config.toml
num_attention_heads = 3
head_dim = 64
vocab_size = 4096
norm_eps = 1e-06
positions = "learned"
qk_norm = false
bias = "all"
init_std_qkv = 0.0517
init_std_down = 0.0
optimizer = "soap_variant"
lr_mult_o = 0.909
batch_tokens = [32768, 65536, 131072]
Each number is 128 + 24 x the weight over the matrix's rms, rounded and kept within 0 to 255. Layers, rows and columns count from 0. Numbers have three digits each.

# layer 2 attention key, 192x192, rms 0.137, rows 156-191, columns 128-191
130121117115141142137159167116130176159110144119141151169103097119141109142142112181161150118163089160141151108123081120108175127134117157113090132133091152137143116146123120147112094107098108
123117119163118154098119142116144142095117083115085119132162111114066220120112169131139101171137132082151126145168139123126131115126165085107128124146150141169151100090153088156131125129131133
108110159137123138106092096146093113107170112158101090144169127111123165142118149099111107121127128100108088167154138141180112122098126108118142116125172104129094105132139138145129151154122126
116089129142109114117122150135145150165094121148138131142114133130168161172120149071147128128151091127134089142137100150141089124090122137088122125141129136140128124108176100148106129136110134
115153158099104144099147158148154165135162141089138092128170154089132120168086129114140149137138111108105154152144112115170163125135113115166143151170090099142113117110145102123114116098151150
106128139108118155124120120181132118153087123093108107093111138126134116165138135061158141190113158108149132153097143088163052115160124106162126137083141120162142157127178112105117139160144144
148137120078152100115151156080115116128105130126132142101103153155119095207148130097161114091111143131141137169090138121139184156137125151115144103117132149137110148101146128088123130117110129
084160118180101071075105156127142139160112171123084087181134145136112165098109090073167128131179138160082104147121126145143140119079171140134171169161124125143116093137157155146144142111135064
163145163102134126137141151136135177137102111121150128129132121176162091112102084154115129153175144120125145142126085119073133142158142115105106099114117156115102123106080133137113130122127118
134152114136124120137118101166102098120117106134129135117218114112087123119127132124097065120128145118104122118142119155156129131133131123135131119120159104093124128136136100102110130151146140
152140176143109167139098127131149100167105119151100147104120119114134111115136101128145135156120130124134180118097124165086046147151125095116141148099137133108136160119132108134187077111102123
143106118142135122159158169109123147165078123124150127150109122130137098091116149146137127136138086178146173131094079155083124157149131119122132134139135150118125119126129105143144102125121134
105120138131122138127121080154145140114123130147060090156163124134136131116132184081111111132113161118118118139122128133146095084124109110144158126089155104168112105138145155134121152136133133
131081165112123144163139133136158122145191125165087144146127130070130116108131164153176133126189088139088162149099113148145125098156084149137127137125090089163136166106176129164111129140129166
135099128137176117108113075130147121143144126128104112156154143153140120107148133110131116112133148098119131147119135139182150114139144143156191169098113134124094155159097133128140136094096114
150131083161140146141133124132125131104129135121128103147125083098129139119112143068117142190088124134089162121139114118152037109115097120143125108106112105143099141112136136129120118157163102
170174075130189113132106096101104114051166073146136136150121132115178104046149129072114133137097084056150118110131123097175072138159099116116146137045082153098124144161120100127133110147119146
106145121136110126155106123137136095104178131134129072142140129141104088130131124144073137096128125118102073106147126173122110100136113133117094119139127119133084158127131181145118140137146122
134084124095169119101110122128083171129173108150162161115126113103145110161112134130109202082151158126135110074119152101137151152150095144161113125122095131116115134131048167129122138100134160
139143110187114094162122129136077184104152096089082123124127114125201135157130136137117128121170114120158135137169116188053103116149093099139092107127127108136134116086139148113138058077122121
121139118124126115091124113163121119113154105142106124112136146115107167171109158084114110123103141100131101149151176130170110109104118116164148139121152121144094097119142127111118139142124128
123068155152132139108121163146120123181097137159083127185173135133143098113140122132130133091160101147132121160153085157111140121099109145088146181115140092141133154156160146172153120143161136
113082122149100144066092106133142140143079115116079164107175134136112134140157093125144066137118185122187075125152138077159140104107127126065121111135157145116179113158137108122120114126107150
114163164147133180097151133144123123185106131110086106131098109181134133125132143190164157173219105102104098147110143157041092082125119142119110160124138116129132140122113168150125147122121095
132151114116161105137056159194115118145199134170151071161125133098107140151102128149119117128138084156130064131159126150160120117110142127049113094154101090122097186111117119124125149166170092
171165110122071181158103074118143116155141116146173135135110104146091151126128105158095117133117154124173129057098141103084144121132116157119071158132117147145132137137124118161110094156119121
152130093109119137159149146125115154101131106136168143117125114138106066128130096158097198125123125130154183111099088119129147144152099148173129140106050153147121150128122146118118117108132122
118127137174156146119133110179120135137121096124123144135131106160152146091135182168151129145127163111144114104162140140180122052170149115164109140137092129088098106088118134115123169112125105
041103109105150073167141136103096099101112146127144137118098101116089125158187180121127116131171151105112110138134113097124153132152167157141136085152183173095118162125124135130159144132117147
144159174105090131130097158119120091159147124117087125132155150126126122181148155150142093108128091099184101095122144116177172074104119117110137162159175141140143179142155107135166124171115103
155174101133140138148128157120106137155103127117116122099091120122161129100123091147143153113162128116121149084098115119065122148155135125112114111106117132123176162099155124080140083126156116
139130137127162132131131131173145099164058152116096138131119165159170090067136130129112134156125122114134186197109126160132081153130145117117181139129128130095133144146125114102180093150112157
105120141153136130091113097131138174111118105135083124133153119129140133145124167086128084128151161091138143125148125098160128105122116102136127137118150137112121071138138124150125141124124126
099093112125135131163132182121082114106152145162170129127106111124076105138134104183123145108149137160117078118142117125097126149139105135129128078175115170125116203112110130108124152116144125
120114161137133136110107098158111121105149112148095135148155133126122133137111166075103125121114135093136123159161147122178104134127117109143132131129153098130114120133121141148133148141125137
110126149141130141156162143120178107117112177129133171162123146116067132105153154146151137117131108165121160159106112119123147147129154130148136140180121132137156102122128118120114100113093136